From a checkpoint of a small transformer trained on Wikipedia: normalized queries and keys.
Each number is 128 + 24 x the weight over its row's rms, rounded and kept within 0 to 255. Layers, rows and columns count from 0. The size above them is the row's rms in percent of the matrix's.

# layer 4 MLP up, 384x96, rms 0.279, rows 33-49, columns 0-95
size [ 84  95 110 121  93  99 100  98  94 105  92  91  88  98 114  97 106]
[[130 165  81 123 143  90 113  84 123 117 160 108 140 129 154 166 106 169 194 135 136 121 123 107 110 142 149 115 109 163 153 141 158 166 129 112 154 119 126  81 124 133 113 187 115 121 111 150 117 120 107 140 126 137 147 121  89 163 117 142 122 139  97 151 125 127 123 132 189 116 130 133 174 136 121 125 105 107 121 173 155 109 104 129  85 138 108 130 109  99 101 116 107 108 148 113]
 [136 117  83 110 104 109 152  93 122 109 121  79 160  72 121 133 130  94 145 133 150  99 120 106 100 114 112 120 115 109 111 115 167 142 118 127 132 178 139  65 137 124 129 134 129 153 143 135  88 140 119 176 156 118 108 129 154 109 127 159 108 148 132 127  84 150 107 109 169 131  87 126 116 135 117 133 112 125 114 120  74  97 114 115 140 124 156 144  75 144 112 151 154  86 149 118]
 [ 94 125 130 145 104 166 130  79  87 131 172 129 144  80 100 118 136 119 149 150 153 124  67 137  91 127 124 140 136 124 118  86 138 105 101  91 153 152 163 134 119 118 124 173 112 131 132 148 123 159 114 150 175 142 157 144 128 150 133 144 121 136 146 170 140 131 118 109 153 159 128 138 140 134 179  99 133 123 108 126  90 101 115 103 156 152 122 161 179 126 132 113 137  84 110 133]
 [138 179  89 135 135 144 118 108 103 125 138 119 157 132 143 153 123 120 144 144 155 158 120 124  74 103 100 118 131 162 145 139 128 117 161 110 140 120 140 113 137 154 162 169 113 143 140 129 133 154 115 147 130 140 132 110 112 137 114 146 140  79 182 140  65 118 135 130 152  82 121 196 152 107 109 130 147 118 135 128 153 144 143 121 141 127 107 132  97 139 136 165  49 137 108 147]
 [107 115 152 113  75 144 120 136 112 132  92 141 128 145 143  95 159 119 130 136 124 122 135 111 131  67 159 110 153 109 115 134 142 128 157 127 141 113 112  85 140 136 209 116 162 115 183 151 119 146 139 128 169 135 101 167 115 144 132 167 142 103 102 106 173 168 138 135 150 118 149 123 111 146 140 113 140 133 107 130 113 113 145 117  77 111  92 162 159 124  93 158 115 126 141 134]
 [140 117  93 107 117 130 156 134 101 119 152 104 171 112  71  94 118 149 126 131 103 156 130 143 101 136 101 111 128 139 142 114 148  98 131 138  91 117 173 103  90 118 116  85 145 128 153 157 133 162  89 147 122  60 134 157 153 151 106 121 140 115 162 115 140 177 112 141 125 117 155 156 119  98 125 122 103 151 116 118 136 136 130 135 118 113 123 135  90 127  65 147 142  99 169 106]
 [130 144 143 113 153 152 134 138 139 111 140  80 154 127 156 152 116 101 151 155 147 126 154 163  96 130  74 120 147 165 159 145 175 167 130 132 105 110 139 121 154 125 186 108 146 141 131 152 126 134  98 145 167 138 123 151 151 106 131 108 138 116 112 151 120 188 118  97 137 149 142 119 127 139 164 171 104 104  96 110  73 104 138  96 114 134 131 143 154  91 144 133 125 125 142 171]
 [ 84 157 158 136 146 131 154 135 130  95 167  75 146 102 141 143 134 154 131 132 127 146 118 135 120 129  81 124 120 144 193 116 116 154 150 121  99 138  96 125 145 141 113 156 193 193 114 132 134 141  75 124  93 114 123 119 131 141 123  98  92 137 129 126 138 134 115 145 163 124 137 131 128 121 172 130 131 153 113 139 108  78 140 134 121 148  77 106 125 143  92 128  92 105 119 140]
 [139 144 135 132 105 138 143 140  87 108 143  91 154 125 163 191 151 112 125  96 151 119 116 123 146 110 111 143 126 156 153 153 144 122 105 116  64 134 128 124 127 102 126 152 106 107 123 126  98 173 134 152 109  96 143 110 118 178  76 152 135 154 112 120 103 161 134 153 104 161 144 114 119 118 133 171 169 131 102 144  87 120 111 157 133 103 187 145 138 108 140 151 106 113 147 119]
 [108 138 139  95 115 135 118 132  73 122 120 119 126 121 154 164 104 105 125 170 133 161 119 142 153 104  86 139 137 145 132 125 109 136 144 119 161 143 199 145 139 130 163 151 110  64 138 120 141 144 164 121 122 110 138 116 160 154  81 100 111 130 163 151  91 154 109 127 140 156 106 118  99 173 127 106 142 137 104 139 135 144 144 125  84 144 154 129 138 143 105 129  89 161 116  84]
 [145 130 131 117 119 152 123 147  86 117 160 115 111  82 139 117 146 146 185 132 148 154 125 163  76 112 141 125 139 150 152 152 134 105 118 131 109 112 143 128 115 128 164  92 181 157 144 143 123 154 139 130 160 119 109 114 115 131 106 105 125 137 143 125 126 134 100 148 114 131 163 166 108 181 107 177  97 103 110 130 158 154 153 143 143 110 140 191 127 120  83 145 150  97  95 109]
 [128 125 160 111 127 143 135 137 142 161 152 113 143  62 127 162 171 137 149 131 129 124 136 143  98  72 124 110 141 128 122 112 131 161 131 108 117  81 144 125 119 137 169  88 160 153 130 140 111 145  79 134 145 114 118 162 144 115  94 111 161 127 146 145 103 172 116 111 151 152 122 113 109 103 169 120 151  96 152 119  98 131  94  98 130  99 104 160 153 149 163 105 102 125 141 174]
 [128 147 123 179  94 116 148 107  96 121 154 146 168 157 161 167 119 141 147 141 162 122 152 141 179 148  91 152 142 180 141 161 149 102 132 118 133 126 114 148 151 111 152 100  91 140 138 132 112 128 104 148 140 111 140  87 153 150 121 164 118 103 108 140 131 137  97 126 112 142 120 135 146 114 111 131  96  76 161 153 125 144 117 154 154 126 170 108 168 124 142 176 138 142 175 123]
 [122 126 128 142 143 147 151  43 115 108 116 121 133 116 114 123 126 130 167 155 134 131 125 147 123 115 102 151 125 151 138 100 174 118 123  97  69 114 104 109 130 203 142 141 138 114 132 109 177 136  90 168 141 138 131 117 178 132 151  98 136 114 146 133  98 150 143 114 150  81 141 179 130 110 151 135 119 150 155  93 112 168 150 112 116 125 125 126 111 131 119 147 131 135 112 158]
 [130 132 121 139 112 133 161 142  77 136 104 131 177 134 127 142 149 174 132 139 159 148 131 131  45 127 148 110 162 158 139  72 119 112 106 112  63 113 156 118 117 125 117 130 138  96 119 136 149 109 129 157 115 115 159 167 110 157  93 134 123 111 105 139 117 107 101 131 109 123  89 155 134  82 118 135 146 141  97 150 122 123 141 119  76 130 123 119 151 144 145 131 130 162 136 163]
 [156 149 111 135  73 105 102 111 133 154 172 178 144 148  90 132 121 162 153 110 130  98 152 130  73  92  99 124 148 110 145 100 143 174 155 147  92 123 146  99 116 117 153 150 118 127 124 115 118  79 137 121 157 121 102 101 133 130 126 128 124 111 137  78 142 127 133 168 107 120 152 186 145 129 123 152 126 113 132  94 140 151 144 130 142 113 167 149 108 133 179 151 133 111 122 121]
 [140 119 121 106 141 206 160 109 117  75 130 113 153  98 136  85 171 168 150 136 129 114 145 143 149 101 126  73 143 125 113 104 137 162 157 154  99 127 158  86 156 144 101 153 134 116 110  87 112 108 105 130 131 170 100 139  99 143  87 139 144 146 135 146 116 157  86 134 121 105 131 139  95 112 119 125 106 122 134 159 128 142 149  90 141 118 142 123 112 119 157 131 127 161 143 113]]
# layer 4 MLP down (transposed), 384x96, rms 0.265, rows 33-48, columns 0-95
size [ 89  95 108 109  99  97 109  99 102 109  98  93  99 101 109 103]
[[ 99 115 147 134 181 121 115 123  89 107 116 118 147 141 165  90 123 114 186 106 142 103 114 140 147 147 167 127 118 153 115 116 125 153 177 117 172  96  91 134 101 127 126 143 107 101 101 117 103 126 147 129 127 144 117 122  94 124 149 166 149 145 129 129 146  90 154 111 187  93  90 166 127 152 144 110 111 129 138 196 104  90 118 128 120 160 123 130 113 122 148 107 113 132 125 137]
 [ 78 164 108 151 120 132 133  79 132 144 156 103 130 133 100 168 120 110 124 127 116 160 144 181 179 143 129 136 122 169 110 119 159  89  87 144 153 117 144 171  85 106 132 109  91 116 107 107 107 119 138 130 123 141 164 149 124 141 117  82 114 109 135 128 132 135 119  92 154 162 109 131 133  85 142  87 154 115 122 140 124 124 111 156 178  80 135 107 136 110 131 134 108 118 100 125]
 [107 116 137 120  85 142 138 104  64 163 125 173 124 118 101 121 120 159 153 145 133 129  46 140 108 158 123 121 121 130  97  82 118 110 121 124 121 100 119 110 107 112 120 120 144 113 172 156 153 112 130 152 144  77 154 154 144 115 134 118 136 130 159 112 122 120 149 101 138 105 147 147 162 106 145 101 130 138 127 162 103 125  80 135 112 123 116 161 160 100 150 135 113  86 160 102]
 [118 103 106 137 143 147  78 145 131 114 142  75 142  79 115  81 108 108 123 134 112 165 137 123 121 112 125 174  89 150 162 121  85 130 163 118 160 118 125 133 110 129 159 112 108 172 126 111 137 132 142 123 150 116 153  66 142  88 123 170 139 117 160 146 114 141 134 100 129 123 119 165 115 118 152 139 121 169 131 159 137 133 161 172 143 159 116 128 156 138  97 127 111 152  98 159]
 [146 152 152 136  63 133  86  72 109 148 164 181 117 146 129 144 115 109 132 125 129 117 148 117 128 127 143 148  95 154 114 106  67 123 133 110 130 149 112 107 133 108 203 111 156 107  86 115 147 129 104 121 108 133 138 141 127 112 167 130 127 113 136 107 110 132 137 135 109 112 118 122 140 107 140 209 151 128 102 133 132 100 104 160 144 118 117 136 145 155 102 129 102 127 151 144]
 [142 108 114 149 154 160 107 161 159 143 133  89 135 135 121  99  94  99  86 128 115 136 181 148 109 101 163 156 142 133 169 123 139 128 118 144 163 135 142 120 140 151 118 106 110  88 120 105 130 173 143  82 113 112 146 131 142 123 134 128 158 159 112  82 106  84 143 117 109 138 154 137 109  90 123  67  98 129 125 112 131  92 144 160 116 120  84 148 158 145 139 130 115 138  88 148]
 [134 123 145 142 160 120 136 111 147 140 128 174 104 136 152 139 176 118 164 124 122 196 134 112 109 160 136 125 139 105 135 134 137 102 100 132 138 162 121  95 119 166 116 102 116 142 139 152 148 159 135 141 118 115 123 158 110 118  90 133 143 116 168  95 122 127 139 115 120 122 150 123 130 107 134 112  75 120 118  76  99 137 151  91 108 177 131 151 143  96 171 114  90 164 143  66]
 [126 131 154 130 120 145 116 148 163 102 100 136 109 119 122 145 170 184 139 141 127 133 120 113  67 145 147 101 119 141 135 101 118 110 166 146  88 157 114 115 117 137 109 133 120 172 138 127 135 113  74 134  71 139 131 125  74 154 104 118 140 140 105 113 133 110 157 112 142 107 108  96 127 156 147 149 101 119 133  97  99  81 127 159  92 135  85 144 109 134 129 128  98  71 139 142]
 [139 125 103 115 162 139 132 178 126 132 138 101 146  95 101 140 125 109 123  79 131 116 143  89 178 126  65 129 180 149 109 112 140 117 106 130  93 122 146 166 101  92 134 130 153 110 102 137  62 173 135 135 122 103 159 116 111 152 104 117 127 104 102 142 129 128 155 147 131 143 167 125  95 152 118 154 138 148 100  98  95 125 127 119 109 107 137 139 117 138 115 154 154 123 123 175]
 [116 116 133  82 122 153 123 153  69 114 146 149  92 126 161 165  95 109  93 178 138 149 122 137 182 110 116 107 141 158 136  99 116 140 126 108 169 120 156 110 160 106 157 145 118 107 160 143 130 107 125  97 116 117 122 115 145  98 101 104 141 141 168 145 126 129 180 154 103 153 120 117  94 155 115 113 139 138 122 132 108 125 135 131 120 150 179 151 117 175 101 116  92 130 119  94]
 [102  97  95 134 158 158 149 129 112 129 106 126 129 156 116 139  84  97 135 116 124 180 125 122  55 120 136 130 116 160 131 123  90 116 117 159 138 140 101 127 168 137 141  98 174 136 109 124 120 136 169 130  96 133 106 132 138 126 110 101 137 146 169  71 156 135 133 144  82 136 126 133 179 128  99  94  90 132  82 113 138 135 131 143 161 138 106 114 166 147 146 145 122 108 134 118]
 [152 157 152 117 150 150 121 112 131 144 167 150 122  95 140 140 136  97 163 148 169 161  92 125 138 132 137 135 149 136 151 107 115  86  97 132 155 122 120 119 152 143 117 132 143 128 112 143 168 133 134 122 109 136 143 130 129 128 101 124 141 135  92 136 125 144 147 128 140 140 148 160  41 163 133 125 105 179 141 152 144  84 117 155 154 148 135  61 151 145 123 156 147 128 118  66]
 [115 138  86 117 167 128 143 113 115 130 105 108 127 148 146 137  88 109  90 118 150 126  86  94 170 146 130 114 178 138 118 148 126 116  97 145  98 150 152 131 161 133 138  77 150 120 157 145  90 102 152 119 104 100 160 116 129 121 156 138 122 152 128 156 119 147 136 128 159 137 113 132 103 105  99  97  95 130 129 112 152 138  99 141 162 123 117 123 178  91  93 160 153  70 128 163]
 [ 95  91 100 135 166 150 138 117 141  94  81  76 120 101 127 120 122 101 104 131 104 101 159 157 107  77  78 145 112 122 130 135 132 101 107 149 126 133  93 116 111 100 147 124 140 139 105  98 145 120  56 153 129 138 131 118 142 104 151 102 138 118 132 109 126 146 124 144 131 118 133 139 135 114 153 112  88 139 140 106  96 166 130 153 117 155 180 124 115 180  95  89 120 149 122 126]
 [125 135 137 141  64 102 175 125  96 138 118 143 132 142 112 154 153 113 129 155 111 163 119 166  76 170 180 128 131 113 131 128 105 128 148 116 132 113 101 130 116 112  68  89  87  94 146 158 138 143 134 158 103  76 110 133 156 150 113 121 163 123 132 110 128 147 113 123 107 112  89 129 131 112 130  83 147 129 142 142  90  93 144 119  92 127 160 135 161 122 148 140 137 140 135 149]
 [139 114 126 127  68 103 138 164 123 153 155 113  97 140 118 116 134 113 136  87 123 161 161 128 116 125 102 130 156  97 135 161 148 128 125 114 130 116 120 119 130 134 132 109  96 122 126 156  74 141 143  96 131 107 111 152 110  28  93 150 143 125 100 144 157 125 139 142 114 122 122 141 138 149 104 124 139 178 146 110 165 169 161 164 137 159 158 167 101 134 113 113 127 121 117 135]]